config = dict(
    n_layer=14,
    n_head=4,
    activation='swiglu',
    norm='rmsnorm',
    norm_place='pre',
    tie_embeddings=False,
    init_std_down=0.00355,
    beta1=0.9,
    beta2=0.99,
    grad_clip=1.0,
    decay_shape='linear',
    final_lr_fraction=0.1,
    batch_tokens=16384,
    doc_mask=True,
)
Each number is 200 + 20 x the weight over its row's rms, rounded and kept within 0 to 999. Layers, rows and columns count from 0. The size before them is the row's rms in percent of the matrix's.

# layer 11 attention output (transposed), 128x160, rms 0.14, rows 25-31,57-63,89-95,120-127, columns 80-159
089,171,173,195,224,212,204,183,187,188,217,187,179,201,202,192,177,202,200,173,194,199,261,182,193,215,208,201,203,218,265,177,177,218,199,195,224,188,187,202,181,216,228,204,203,198,230,200,206,202,195,179,222,210,222,215,188,193,224,200,230,192,192,195,201,199,223,201,180,221,225,204,216,216,230,196,198,214,196,219,191
096,210,177,204,223,178,195,203,207,203,205,174,183,207,196,187,252,220,203,201,173,189,219,181,211,183,214,190,230,193,194,194,215,170,195,207,212,200,210,208,229,157,182,185,228,169,232,190,170,216,197,190,189,214,170,180,193,181,196,202,228,240,206,182,200,175,199,215,170,212,185,192,206,182,202,194,221,209,204,193,193
104,222,171,196,245,182,174,200,226,243,210,193,199,211,178,175,184,195,212,203,179,195,167,222,195,172,211,203,221,191,177,234,236,192,205,209,225,222,207,177,190,147,181,169,217,194,195,209,181,190,199,189,169,173,196,197,218,181,194,191,202,189,203,204,199,213,219,196,182,202,205,236,199,187,157,234,221,225,185,188,196
096,202,181,228,205,184,211,222,229,171,194,186,188,220,190,209,188,213,175,217,206,192,245,177,229,204,193,201,215,213,198,173,249,182,191,204,175,209,184,199,268,214,200,218,208,180,166,183,167,216,212,225,220,215,211,211,239,171,178,209,192,210,165,206,211,211,235,193,241,159,190,195,187,192,192,193,239,168,179,207,215
106,198,190,201,175,201,177,186,192,192,217,181,215,224,205,189,183,189,195,229,173,143,229,234,203,198,196,185,216,171,201,197,189,180,195,197,216,202,172,188,151,203,203,212,180,213,182,211,204,194,204,197,200,202,187,192,225,214,179,199,230,209,194,164,202,199,194,187,160,193,172,167,224,217,231,209,225,227,199,205,195
100,216,199,214,228,209,205,198,171,181,186,177,212,197,211,223,168,223,190,187,208,218,159,193,170,209,206,186,179,196,222,214,181,171,203,176,175,182,201,205,190,212,193,187,208,169,198,227,154,227,207,229,221,191,200,195,207,176,205,214,200,212,216,206,237,224,182,218,210,199,217,196,182,173,208,185,194,189,209,206,190
098,194,185,216,222,204,214,191,203,227,193,195,175,199,164,211,171,215,182,196,199,213,255,188,219,175,201,155,253,177,213,205,171,186,169,197,224,202,194,205,186,186,179,190,222,205,195,203,186,227,211,216,221,210,179,202,213,205,207,228,222,213,222,209,252,215,199,218,205,197,211,188,183,144,183,209,211,183,205,203,171
083,208,190,181,239,220,186,197,197,238,180,165,193,186,173,178,198,159,206,177,179,191,254,215,208,178,185,178,214,206,229,180,176,163,214,179,221,219,188,237,181,202,199,200,196,207,197,194,209,184,181,194,200,225,194,214,223,202,231,206,229,196,201,213,223,206,221,213,205,197,210,185,175,197,199,229,192,196,194,217,185
082,224,170,161,208,185,185,197,195,240,180,207,208,169,198,209,218,183,198,195,217,164,252,173,192,219,205,178,190,221,204,181,174,208,214,179,184,213,217,211,178,189,202,211,209,198,199,211,184,187,213,201,214,180,198,198,202,214,168,205,219,216,215,202,175,202,225,198,188,193,202,197,191,169,187,218,217,220,222,220,205
088,198,209,216,202,208,199,216,199,167,226,194,176,196,198,205,175,171,181,212,207,222,194,231,223,211,219,179,196,192,188,198,211,254,199,204,234,179,204,187,197,226,174,189,198,174,221,187,218,180,193,189,226,170,202,182,169,219,176,220,186,204,195,252,206,232,186,198,176,207,210,204,172,219,225,187,193,198,163,212,186
088,246,201,202,192,187,192,226,217,197,202,209,156,170,196,212,203,167,166,227,180,198,212,196,204,220,201,205,182,185,242,198,214,238,193,169,214,205,232,209,201,185,154,205,204,171,173,187,199,212,206,185,225,199,201,210,176,181,172,197,192,222,188,176,230,214,183,190,177,124,193,210,195,191,207,217,198,208,204,206,183
103,191,223,189,186,184,166,207,210,217,217,186,206,190,202,231,229,202,209,211,218,187,194,200,184,217,193,195,213,181,201,231,184,213,194,214,198,211,230,239,192,187,182,188,192,194,194,181,210,191,175,205,170,205,165,174,162,176,195,205,174,216,191,168,204,236,210,214,163,179,190,233,206,178,208,183,199,238,212,198,211
084,197,240,223,183,211,183,248,165,184,207,207,211,230,204,183,228,217,220,212,194,199,191,210,220,222,194,190,192,216,198,232,229,200,156,223,204,154,183,174,227,223,200,179,195,212,210,170,208,194,203,190,176,232,176,175,191,183,197,190,160,177,194,190,197,213,213,199,212,233,183,215,216,154,210,174,214,215,160,161,165
101,227,194,211,260,196,218,169,200,243,164,214,213,237,226,169,158,192,200,174,193,199,240,194,227,187,187,201,226,200,205,178,199,184,225,206,159,196,192,235,181,190,224,188,182,192,180,229,182,194,205,208,207,180,205,198,222,207,220,200,192,178,203,188,210,224,208,224,174,228,219,189,216,202,185,227,195,189,198,203,215
113,171,153,215,198,198,151,190,182,218,241,190,184,195,200,179,183,212,233,206,203,189,261,200,210,247,178,194,195,221,238,179,210,215,208,210,205,213,203,244,193,179,188,204,198,224,210,182,200,200,188,202,218,200,205,203,174,186,215,196,227,199,190,192,207,192,189,189,174,196,220,198,203,213,198,212,195,203,219,181,189
097,183,195,208,195,180,219,182,198,179,214,184,193,204,210,187,237,259,202,221,192,193,177,171,210,172,215,184,183,212,228,216,190,186,206,202,208,193,203,200,204,147,170,189,206,211,232,154,193,215,198,188,170,202,187,210,207,188,198,203,195,260,190,211,211,197,146,170,183,245,188,176,197,234,205,198,185,200,186,211,187
097,154,193,193,204,185,193,190,225,222,201,199,185,235,212,206,188,188,193,247,199,182,168,206,215,184,225,194,192,226,208,238,194,183,179,205,206,198,210,171,196,186,184,188,226,182,192,204,192,205,222,204,188,187,188,211,228,230,198,200,178,227,207,233,211,196,211,202,205,191,209,186,211,221,195,224,186,217,190,211,218
104,173,195,212,183,195,214,171,189,207,198,208,186,199,197,200,223,184,193,211,202,205,183,191,190,200,214,189,196,203,196,170,201,213,190,206,182,205,198,199,230,191,189,213,208,212,153,204,220,205,169,212,208,207,213,220,221,197,194,185,209,165,206,195,178,182,158,182,221,169,183,192,230,230,196,200,220,180,186,186,227
099,171,201,193,186,195,202,190,170,214,217,195,205,227,204,196,189,183,212,191,186,153,257,217,201,174,205,174,196,225,223,197,207,198,189,218,174,236,183,219,188,217,177,196,194,185,238,203,169,183,219,217,191,220,189,204,210,222,232,154,203,163,215,194,168,171,188,200,154,199,200,204,224,212,189,218,200,213,205,201,200
096,209,168,193,237,198,186,191,187,230,188,201,221,187,223,176,187,181,216,196,177,249,141,189,177,221,198,221,194,203,201,190,179,201,198,175,219,226,192,208,188,188,185,185,231,210,205,204,203,199,224,238,207,192,208,215,203,169,209,212,203,201,215,211,221,195,163,213,211,156,229,237,225,154,192,183,195,210,210,183,216
109,217,190,215,233,201,203,168,192,206,230,216,185,200,180,190,207,169,195,184,176,206,212,196,206,197,192,157,204,180,211,205,190,203,187,205,196,240,165,218,219,178,152,174,190,232,201,161,202,194,214,240,196,201,212,177,228,168,207,215,180,200,230,195,194,193,169,208,195,169,219,182,209,179,200,159,210,216,197,177,194
110,228,189,223,225,171,224,184,218,228,240,204,211,219,187,229,221,204,215,187,218,226,212,197,181,253,205,216,224,213,145,187,222,192,210,211,196,197,200,201,138,193,192,214,185,199,222,160,215,190,188,214,178,179,192,186,190,187,212,159,230,205,218,188,189,208,209,181,181,216,190,213,169,200,186,189,196,168,205,180,228
099,172,193,219,211,239,172,149,182,200,196,200,175,172,149,161,181,202,218,186,209,185,245,227,214,187,193,181,198,221,248,182,188,217,206,222,208,188,181,234,198,197,238,206,203,233,201,206,202,210,190,224,210,241,222,229,198,193,194,231,209,216,165,231,199,207,226,216,198,203,228,224,222,210,220,189,219,194,206,211,180
102,194,210,202,214,205,222,175,190,196,184,172,180,198,189,203,230,213,205,205,210,179,246,189,198,199,214,165,207,223,179,180,198,177,197,203,175,182,216,207,243,164,149,189,191,178,217,230,179,204,200,187,204,189,194,178,205,213,167,203,214,253,193,227,208,222,166,200,160,220,214,162,167,225,202,210,227,194,194,203,162
108,179,206,202,238,209,186,193,228,204,217,181,175,216,206,203,177,187,187,189,213,204,163,223,217,185,225,194,177,194,201,220,205,195,247,207,212,218,223,217,230,169,164,199,207,192,176,227,164,218,219,188,192,219,204,195,177,194,177,215,170,210,182,220,210,219,212,237,168,218,199,195,203,230,224,203,207,205,191,210,174
111,199,194,174,243,209,233,191,208,184,174,216,181,157,194,189,170,217,209,221,204,209,210,169,231,216,210,187,227,172,214,179,187,244,214,220,217,183,189,206,202,211,185,200,162,213,155,169,178,197,198,190,193,204,231,214,202,198,179,196,198,198,197,207,219,217,180,168,167,172,199,178,223,225,196,196,196,222,189,203,167
105,178,212,226,179,205,166,212,155,224,185,214,242,222,228,197,188,201,189,235,173,181,226,183,188,202,217,196,215,180,201,216,197,199,165,215,180,204,163,228,161,198,187,200,184,180,173,194,212,177,203,194,170,208,190,180,197,196,199,209,172,178,203,164,186,207,176,207,158,199,219,192,209,191,231,156,203,211,191,176,211
097,165,225,200,242,180,193,194,188,246,210,208,202,174,220,227,220,256,207,208,214,201,146,171,206,182,216,191,201,212,208,216,189,191,209,227,200,165,225,172,185,188,187,185,191,172,196,219,187,213,212,206,197,208,211,205,212,193,196,208,153,208,201,197,217,175,222,195,192,214,161,205,214,189,231,188,206,225,197,192,188
090,225,216,228,243,174,214,177,221,225,196,233,187,192,194,186,182,161,199,179,212,209,213,179,189,201,178,196,243,204,195,201,201,178,196,188,200,222,170,217,177,193,201,193,170,226,198,208,197,204,235,206,155,198,202,212,233,215,223,198,172,197,214,191,169,198,188,234,180,164,201,194,204,166,180,192,214,174,203,181,180
# layer 11 attention value, 32x160, rms 0.0571, rows 25-31, columns 80-159
095,211,186,175,192,185,196,211,207,226,207,218,174,198,221,235,180,202,218,214,243,225,210,202,213,195,220,204,188,180,242,199,194,169,209,167,242,194,226,245,186,191,203,201,208,189,201,187,223,193,204,175,230,207,183,200,206,183,215,237,210,164,217,248,218,221,204,205,216,217,209,159,214,187,216,186,180,215,214,205,221
106,253,212,186,208,199,216,239,191,242,197,194,159,205,221,231,221,218,196,218,172,214,208,178,199,200,194,210,191,228,198,207,204,198,212,157,234,206,202,148,157,201,204,219,206,196,231,203,182,199,173,179,192,184,181,176,190,199,192,164,169,211,177,199,192,167,200,187,195,205,196,196,251,187,208,196,168,187,240,210,196
103,220,161,196,198,213,177,211,206,201,238,185,197,198,189,161,188,222,184,192,229,213,191,207,223,152,187,196,202,204,196,200,251,215,224,197,187,202,173,199,190,181,186,196,203,206,223,192,235,201,170,205,179,163,173,208,212,152,205,216,234,226,214,192,181,213,176,199,202,191,207,221,222,222,171,225,201,190,209,232,204
095,140,209,137,206,214,187,189,223,174,194,193,195,189,236,201,178,230,188,190,196,205,197,207,232,191,176,210,192,172,210,201,196,197,217,244,216,202,214,169,218,219,201,219,219,187,192,196,231,230,198,236,193,228,215,194,190,205,188,208,201,184,196,219,181,202,185,199,180,171,173,224,215,211,200,222,168,155,183,194,197
104,225,184,183,193,176,223,169,207,200,219,211,211,188,177,195,192,208,202,217,191,221,195,236,211,217,197,217,170,200,180,205,239,170,218,168,218,183,223,228,206,203,201,216,206,165,196,186,178,216,234,186,194,208,194,201,199,181,224,185,214,227,217,220,185,158,180,183,207,204,149,214,214,184,180,181,231,226,187,178,163
107,211,203,184,201,171,190,212,209,193,177,217,233,207,236,214,183,187,204,189,189,237,183,232,205,203,203,187,207,209,167,203,141,231,199,204,202,210,222,210,235,216,206,197,192,177,189,207,169,222,225,221,226,200,212,214,195,200,172,197,173,191,187,229,190,214,193,200,203,231,203,230,189,202,212,203,179,196,200,205,219
103,213,199,198,195,198,192,230,202,214,224,189,192,196,192,230,166,213,235,191,235,178,205,193,181,183,204,206,220,207,213,203,198,171,197,204,203,247,193,204,206,185,186,200,197,197,203,234,197,218,202,213,211,192,250,161,213,219,173,205,200,212,206,223,139,221,206,209,192,204,210,201,195,183,181,188,189,157,201,206,195
# layer 11 MLP gate, 320x160, rms 0.139, rows 0-17, columns 80-159
099,202,185,216,195,153,174,158,184,182,154,221,203,222,177,210,174,196,180,223,194,194,185,223,226,193,220,169,186,205,182,196,184,186,210,236,163,191,196,203,213,171,193,221,190,239,137,210,242,215,183,186,212,224,191,238,201,168,182,208,215,181,223,177,220,183,189,218,188,224,203,204,205,222,171,199,176,203,180,213,201
099,164,232,205,188,221,267,181,173,214,182,216,200,218,177,208,226,196,185,221,233,210,200,190,184,185,221,237,220,199,168,215,169,189,205,172,197,194,223,198,186,226,184,199,216,215,186,210,197,189,185,211,207,182,199,226,209,211,165,189,187,179,203,211,200,146,232,191,219,192,229,196,218,197,186,152,194,184,202,200,225
097,208,135,211,200,193,181,189,241,197,214,197,200,216,165,199,187,185,200,197,202,233,202,166,171,216,201,188,203,190,211,163,181,210,215,204,220,196,197,213,167,171,195,185,179,229,225,173,192,215,176,242,201,244,209,196,226,204,185,191,220,212,196,200,218,227,164,194,167,182,198,213,157,191,188,192,224,196,177,170,197
099,194,192,207,179,200,215,186,221,182,187,197,263,177,183,200,183,240,197,206,208,225,209,181,200,208,191,210,176,177,207,183,198,188,183,206,180,192,243,222,186,212,217,188,193,180,198,206,210,194,217,218,216,179,173,198,216,169,194,226,201,218,226,166,180,182,195,201,214,178,206,181,219,215,206,209,156,204,187,195,209
105,190,215,225,223,183,172,187,199,168,193,193,190,207,225,207,179,200,215,205,218,215,200,217,229,213,218,187,216,212,206,191,203,207,194,182,176,186,214,191,209,178,185,179,165,203,169,187,229,198,186,209,177,213,249,190,232,218,210,215,185,205,204,232,220,198,183,222,181,203,191,184,202,193,215,180,179,198,241,201,180
097,170,175,215,215,162,221,189,232,205,206,179,209,211,219,145,205,183,190,197,163,240,207,180,182,201,198,191,195,207,225,203,186,206,183,226,195,203,237,212,189,177,194,219,235,180,208,235,211,213,191,207,201,215,162,199,216,194,179,199,177,218,223,214,195,189,188,205,202,180,179,232,206,211,206,160,226,168,183,152,192
101,229,214,219,202,185,211,204,217,207,200,243,207,196,203,193,147,186,200,220,212,246,224,182,190,188,230,182,227,185,239,191,183,232,200,165,184,227,217,211,201,227,212,203,204,234,212,181,172,203,180,197,220,186,209,198,200,164,186,255,182,193,186,206,194,183,226,211,216,199,181,214,236,194,172,191,214,198,194,171,176
098,196,170,218,192,193,219,196,217,177,234,239,193,232,230,215,201,189,189,178,208,196,194,157,155,194,210,191,250,203,218,208,177,205,194,203,214,209,243,173,206,203,213,174,187,196,186,190,201,205,179,237,209,189,185,200,212,236,210,226,185,172,183,218,209,186,161,176,219,195,214,204,227,222,160,196,191,232,176,219,225
102,239,194,224,213,223,184,181,166,207,219,213,170,225,214,152,220,217,210,204,199,204,193,223,237,233,221,233,200,234,197,192,175,209,163,202,192,183,228,206,203,208,187,171,222,197,213,203,154,189,212,192,160,223,178,196,219,196,189,213,209,197,202,186,196,182,200,223,214,212,212,209,178,181,230,161,218,209,233,196,195
112,193,206,205,193,197,167,204,212,208,189,209,215,195,177,203,176,205,212,202,225,170,197,212,196,181,194,214,193,248,195,202,215,216,200,196,234,203,176,225,229,189,198,196,206,233,194,195,178,181,199,219,204,210,203,232,234,190,243,205,216,215,189,158,186,164,240,207,233,195,175,198,215,210,226,174,208,210,180,193,197
095,204,193,184,174,201,174,204,176,194,198,217,249,170,252,243,208,185,193,216,219,191,206,208,173,207,192,219,220,203,237,181,201,194,196,190,173,225,211,203,225,203,207,213,185,211,190,192,186,215,160,195,215,174,190,231,215,222,180,235,209,185,185,190,207,158,208,232,188,168,190,231,223,189,174,169,186,209,186,187,195
097,171,210,235,181,183,221,186,187,180,193,203,186,195,220,207,194,189,223,231,219,211,209,157,194,235,225,218,224,200,193,152,203,222,181,206,189,173,220,217,240,226,193,200,182,188,161,227,208,206,145,237,207,199,194,205,192,186,210,214,188,218,202,184,218,206,181,181,229,240,206,189,206,194,210,200,201,189,196,197,195
091,178,209,210,183,188,252,217,186,201,191,175,195,234,208,199,186,208,203,192,191,221,186,184,201,220,222,195,211,166,177,193,184,195,204,204,238,207,164,220,183,216,145,215,178,193,228,235,202,188,215,186,221,197,184,223,201,204,185,175,235,206,197,207,190,220,173,195,178,162,187,203,205,206,241,184,203,189,213,219,201
095,213,185,189,211,170,172,171,185,148,206,213,205,220,207,180,191,193,188,203,194,223,203,226,199,199,206,210,213,192,169,202,203,196,203,209,166,181,193,191,211,219,173,212,202,202,191,178,228,203,209,192,219,194,192,182,280,214,207,201,199,212,181,176,183,185,194,217,212,170,207,173,225,202,202,201,215,209,182,240,197
107,220,196,212,201,206,192,205,169,233,156,235,237,155,191,166,182,144,218,222,209,237,233,208,205,188,230,197,220,199,209,195,204,195,196,210,221,213,226,195,230,207,174,190,166,213,194,230,165,196,203,223,209,177,233,239,239,180,194,233,201,169,198,185,210,180,192,191,196,175,219,215,202,189,196,170,234,218,204,187,203
104,205,206,184,203,186,195,181,198,210,174,221,232,179,178,191,212,192,191,202,201,219,185,167,205,220,184,195,189,170,260,167,139,180,219,166,183,174,233,192,204,225,215,211,205,234,197,188,202,206,210,228,223,206,198,174,183,214,192,203,200,180,197,186,202,218,211,212,214,178,213,194,206,206,190,195,177,231,160,194,198
105,193,217,189,175,191,220,208,208,170,192,208,182,139,192,178,204,226,209,225,203,165,198,194,181,200,222,234,178,208,211,227,231,204,214,211,194,198,202,209,220,228,206,221,165,182,209,219,242,222,197,217,201,211,185,208,183,178,190,205,213,208,197,181,216,215,215,208,211,224,211,182,186,197,191,199,205,180,218,190,178
092,198,216,187,200,191,190,194,195,202,198,216,205,160,172,168,200,198,196,212,197,212,221,231,188,230,198,193,238,239,250,214,231,220,181,185,230,194,180,207,184,186,210,202,196,223,228,182,170,227,202,197,238,218,213,229,208,166,231,183,188,202,213,188,185,199,230,202,219,181,214,217,187,194,189,183,237,193,209,205,202
# layer 11 MLP up, 320x160, rms 0.143, rows 0-16, columns 80-159
105,174,208,204,189,159,163,174,184,181,161,207,217,237,194,220,208,240,170,222,184,204,194,181,214,230,222,173,188,218,202,202,230,177,209,239,182,214,200,201,234,209,197,219,198,237,194,201,191,207,193,193,231,199,208,227,180,166,196,197,197,165,172,207,194,188,213,230,190,207,216,207,204,227,206,193,151,221,172,193,216
100,192,209,206,193,197,205,221,218,206,188,183,201,220,192,182,228,175,198,199,195,244,189,191,200,205,198,233,203,178,211,232,194,220,177,201,206,216,199,225,205,222,224,216,167,204,223,218,241,146,228,204,165,202,201,195,205,204,182,195,155,196,233,234,210,197,164,195,211,199,221,181,200,212,196,220,206,190,210,213,197
097,231,191,166,160,234,211,203,192,182,200,192,218,187,192,203,165,161,211,206,182,194,189,193,193,187,178,221,218,191,213,217,200,215,194,226,172,183,176,190,208,204,174,181,220,223,188,214,146,154,236,202,202,190,197,221,164,175,163,247,183,201,212,209,188,192,225,179,216,184,211,219,196,197,187,188,191,207,185,200,202
102,202,216,201,195,218,244,216,193,215,215,226,198,224,216,216,197,200,224,206,187,202,220,173,238,233,215,211,253,214,241,186,223,192,215,203,189,189,229,196,173,189,222,175,207,205,263,234,185,189,223,212,220,226,200,207,230,174,192,219,219,218,202,232,204,209,194,194,215,232,221,158,213,210,198,243,205,224,188,173,166
099,237,158,224,214,220,206,197,230,192,248,190,207,190,190,206,176,194,196,189,225,171,202,216,158,173,185,220,220,173,174,224,171,189,204,190,188,168,209,194,182,200,197,200,173,219,228,214,195,226,215,219,185,208,232,191,200,223,211,214,241,196,237,207,203,158,184,194,178,188,174,181,189,211,207,199,230,218,198,170,199
101,218,188,189,195,216,199,179,203,205,209,187,193,204,203,198,217,210,183,221,178,176,202,145,193,191,231,190,236,226,195,204,162,214,170,219,199,193,206,191,185,208,180,182,217,217,166,218,189,194,178,193,196,201,165,191,211,191,166,227,193,245,211,166,197,207,181,154,219,201,174,243,181,214,221,202,207,200,213,186,204
101,185,221,180,228,229,223,197,211,173,182,170,224,217,189,210,219,209,187,227,174,187,208,182,205,204,184,181,189,190,170,201,226,196,152,220,184,196,208,197,185,176,189,189,182,182,207,199,243,176,161,200,177,237,172,185,213,210,179,181,192,167,213,186,213,186,190,181,216,187,185,182,212,208,239,184,190,216,233,189,182
099,161,201,204,218,221,203,218,203,156,184,207,171,206,212,221,189,212,197,210,173,161,215,225,195,219,192,203,192,181,200,196,176,221,210,194,193,184,165,155,183,207,213,184,218,196,156,172,209,254,151,220,227,180,214,182,209,241,226,182,219,209,190,215,189,229,216,205,213,207,185,214,199,227,181,163,163,192,210,192,206
098,216,195,171,203,192,156,218,220,206,180,200,201,176,187,209,196,204,200,168,187,192,191,192,196,206,184,210,222,188,225,220,187,226,185,226,172,201,193,232,175,207,205,164,223,225,167,174,192,204,201,192,214,187,172,219,224,208,220,206,196,186,226,188,204,213,173,232,198,174,177,205,213,176,179,244,193,227,193,202,211
103,203,210,217,206,192,200,205,198,230,226,173,203,197,209,201,172,192,230,219,234,175,224,195,216,173,194,205,209,189,222,177,184,192,229,191,174,181,177,204,202,182,183,214,173,194,154,217,209,162,211,196,210,234,224,216,190,234,190,203,229,202,209,197,174,217,209,188,124,157,194,197,180,212,191,183,214,201,202,195,170
097,191,174,181,218,220,198,183,179,206,192,211,202,214,219,190,180,176,188,238,183,189,199,178,171,177,193,170,204,196,179,224,198,190,198,234,163,187,191,186,186,181,232,176,204,198,199,242,199,179,140,211,161,206,248,205,203,221,191,217,207,244,193,223,202,222,177,206,212,206,187,160,205,203,258,201,193,217,192,189,213
104,189,190,215,175,222,206,177,177,213,181,198,218,220,204,204,188,211,225,234,194,197,195,178,204,224,211,246,186,185,215,161,243,211,208,199,215,173,227,205,210,222,175,194,218,183,206,235,151,200,178,262,215,184,207,221,183,197,188,222,203,203,189,209,200,171,209,185,205,203,221,193,210,188,202,217,182,206,191,203,196
093,189,220,227,191,182,200,246,224,186,218,194,210,213,188,238,134,185,169,192,157,200,209,210,214,170,231,210,232,194,183,163,190,206,197,220,209,232,196,220,212,226,173,236,195,200,200,196,219,235,215,223,199,189,210,216,188,197,230,216,222,232,191,223,198,209,205,250,234,196,224,204,221,175,176,220,210,203,231,202,225
093,206,149,216,174,165,195,192,163,195,195,212,187,228,213,177,243,200,204,203,194,201,191,240,210,217,183,196,211,172,196,217,195,195,193,212,193,197,198,217,196,176,205,171,223,194,179,165,165,172,182,210,210,188,204,176,210,191,223,253,217,205,183,165,219,234,234,178,197,200,210,205,186,199,213,186,190,222,196,199,183
116,201,221,187,193,202,207,187,221,171,229,171,179,223,206,213,219,220,169,216,219,190,204,174,206,180,197,226,175,209,195,205,169,175,164,181,193,184,182,173,199,187,220,210,226,165,206,191,213,202,204,173,195,200,189,159,218,261,187,202,198,195,198,225,182,214,172,184,214,204,227,191,189,225,185,214,184,200,146,244,200
100,223,170,197,213,185,233,190,186,226,202,198,229,214,200,183,195,186,231,214,221,197,189,183,167,195,172,184,171,205,210,227,211,211,196,205,193,198,217,209,233,192,185,178,225,193,183,247,206,194,206,179,215,206,196,201,229,186,165,200,194,207,183,223,190,250,173,186,189,220,227,191,171,189,240,200,225,194,206,182,199
101,216,185,189,202,217,220,249,194,193,230,221,215,224,190,254,223,161,213,190,202,182,185,182,172,203,201,199,210,168,183,188,185,189,161,184,232,223,206,228,180,214,224,203,233,197,217,168,174,196,217,183,166,224,202,233,167,194,224,176,237,241,208,198,228,198,216,185,197,193,193,216,189,204,194,229,200,215,185,165,199
# layer 11 MLP down (transposed), 320x160, rms 0.141, rows 0-16, columns 80-159
101,237,169,179,191,234,196,208,240,160,201,191,184,207,201,209,215,205,179,206,203,195,160,230,174,224,209,201,181,186,209,216,212,194,207,213,220,207,204,210,198,212,209,218,214,213,224,181,197,204,241,192,164,213,186,196,181,167,202,205,207,200,211,177,207,156,219,234,176,229,228,192,211,192,215,186,197,188,204,225,195
098,210,205,210,204,184,201,181,210,257,169,223,227,185,209,203,217,233,190,213,176,183,212,215,207,201,174,203,180,219,191,195,184,180,172,199,222,198,204,234,172,209,182,200,201,180,150,205,235,193,179,204,207,188,227,233,177,199,152,208,196,225,177,210,200,249,178,224,204,178,219,206,192,207,220,253,161,211,229,200,198
098,200,200,207,163,193,172,223,178,166,172,208,201,167,200,243,200,213,220,191,205,210,215,205,205,203,199,178,226,191,188,145,196,203,245,183,198,240,239,209,206,175,190,174,199,202,218,189,175,217,158,204,204,239,217,206,197,213,220,189,218,200,229,218,183,201,187,189,209,181,205,183,207,216,187,191,230,206,184,184,177
101,172,200,185,178,232,208,185,215,230,224,206,211,163,151,195,191,180,234,210,161,227,124,216,196,220,218,185,207,206,180,196,195,194,197,190,199,180,203,220,221,203,226,209,212,184,178,210,190,218,247,182,191,225,203,190,199,175,229,229,193,210,232,202,187,215,199,160,212,196,213,205,196,181,204,219,164,218,195,181,196
099,196,157,208,199,193,211,189,220,200,184,173,213,213,178,142,239,231,204,209,173,176,168,202,209,181,195,190,203,245,187,229,172,218,202,229,175,212,193,206,237,229,209,233,240,219,191,191,205,198,203,218,203,223,145,178,211,194,191,198,207,197,204,185,207,178,207,187,201,200,200,181,201,180,209,173,192,215,200,213,178
099,191,231,216,171,202,249,154,203,167,216,192,245,209,252,196,211,192,182,208,221,227,177,178,186,207,198,176,206,207,183,213,172,215,211,198,198,199,170,207,216,198,203,181,248,210,173,206,193,221,159,210,200,200,212,196,212,150,184,193,193,217,222,186,246,176,187,194,202,172,179,222,201,195,208,208,184,184,206,214,194
101,203,230,209,173,216,243,204,197,212,209,193,235,189,210,187,190,211,230,205,184,192,190,170,203,211,212,202,204,204,165,190,200,196,190,219,205,230,205,219,228,217,182,202,226,226,167,208,196,190,167,205,204,208,188,209,203,235,198,172,206,226,244,192,206,224,208,171,206,210,189,208,225,199,174,182,187,242,185,184,217
098,199,152,180,213,207,195,233,196,202,195,199,204,215,209,195,221,199,222,230,187,168,229,217,199,216,176,199,187,182,207,179,184,201,194,200,213,196,197,202,189,212,196,166,178,213,213,184,193,205,184,203,201,212,199,195,230,224,186,176,196,226,149,184,178,245,202,198,211,162,192,186,211,171,165,179,192,180,213,185,208
098,226,205,203,218,196,234,195,190,232,232,216,204,194,174,209,202,210,219,202,177,195,198,172,198,207,190,217,210,211,225,194,169,218,206,194,215,230,218,196,222,203,196,196,189,149,182,196,215,198,201,222,203,201,220,173,192,181,205,202,162,212,192,220,167,196,205,190,210,230,213,216,206,217,225,190,212,197,220,151,218
103,217,185,199,205,210,166,202,195,203,212,208,197,173,159,183,209,211,191,212,209,180,221,233,210,219,177,225,233,220,205,200,197,223,199,182,214,212,186,189,200,180,239,199,197,240,217,182,229,190,215,220,207,203,215,223,232,197,232,201,229,201,189,189,195,191,246,193,238,195,173,180,211,208,174,215,209,210,221,226,196
096,206,204,208,162,176,188,185,192,178,208,178,183,195,194,198,202,177,162,187,175,196,226,188,188,152,191,217,213,194,203,223,222,191,158,211,199,242,185,170,231,176,171,204,214,234,177,190,216,189,222,188,224,192,155,207,189,188,176,220,222,207,227,198,209,202,184,222,190,199,226,208,219,184,190,216,194,165,195,222,234
101,209,217,190,193,238,188,230,213,207,177,188,186,207,140,208,235,185,193,200,174,194,225,185,215,175,154,226,184,215,167,189,176,198,216,188,210,203,211,184,168,218,216,178,197,205,204,193,213,204,207,185,186,179,191,201,167,244,201,197,168,220,177,216,198,207,219,170,195,182,201,186,219,193,214,165,220,198,173,195,193
094,210,215,208,209,227,172,197,174,213,190,220,181,181,201,214,201,184,188,200,218,196,205,226,163,200,178,229,175,182,190,198,241,221,191,168,270,215,193,190,198,176,189,231,214,216,155,222,216,196,191,210,205,187,196,225,190,187,189,195,213,178,192,216,182,199,198,199,193,221,203,222,159,183,222,197,182,166,194,226,173
094,226,200,226,206,227,207,189,206,164,179,180,198,209,171,212,210,215,180,207,231,200,198,206,178,192,184,174,188,196,204,189,216,231,210,181,210,209,198,190,220,204,204,224,142,221,213,228,187,180,176,243,212,211,181,196,257,241,205,195,209,205,206,218,218,195,166,181,203,208,181,170,241,173,182,211,186,224,208,204,197
104,195,208,190,177,196,197,171,196,213,170,209,208,235,187,184,224,148,205,225,207,186,204,184,178,215,197,210,174,201,236,228,198,205,184,199,204,198,191,205,192,205,217,233,197,202,208,180,207,189,240,190,175,196,193,198,218,210,202,191,221,211,210,163,210,197,176,192,198,205,195,187,194,198,221,181,165,213,199,239,215
100,188,196,172,167,196,185,190,201,194,191,199,195,199,195,244,219,225,201,213,204,175,295,226,194,186,198,198,158,207,194,215,240,179,193,201,197,203,233,186,222,173,192,181,184,162,195,189,183,205,246,205,192,171,196,218,188,165,243,181,222,199,185,213,185,194,179,200,186,200,212,184,186,201,171,195,187,188,221,160,211
104,191,209,198,223,203,191,188,198,215,175,175,191,176,201,227,244,223,172,193,213,231,171,213,212,231,199,221,183,194,219,219,204,211,198,219,230,183,190,194,214,211,204,209,217,168,199,224,172,212,192,227,192,237,178,200,186,205,221,196,192,212,200,163,188,220,178,214,194,185,187,204,233,185,184,200,210,186,218,201,203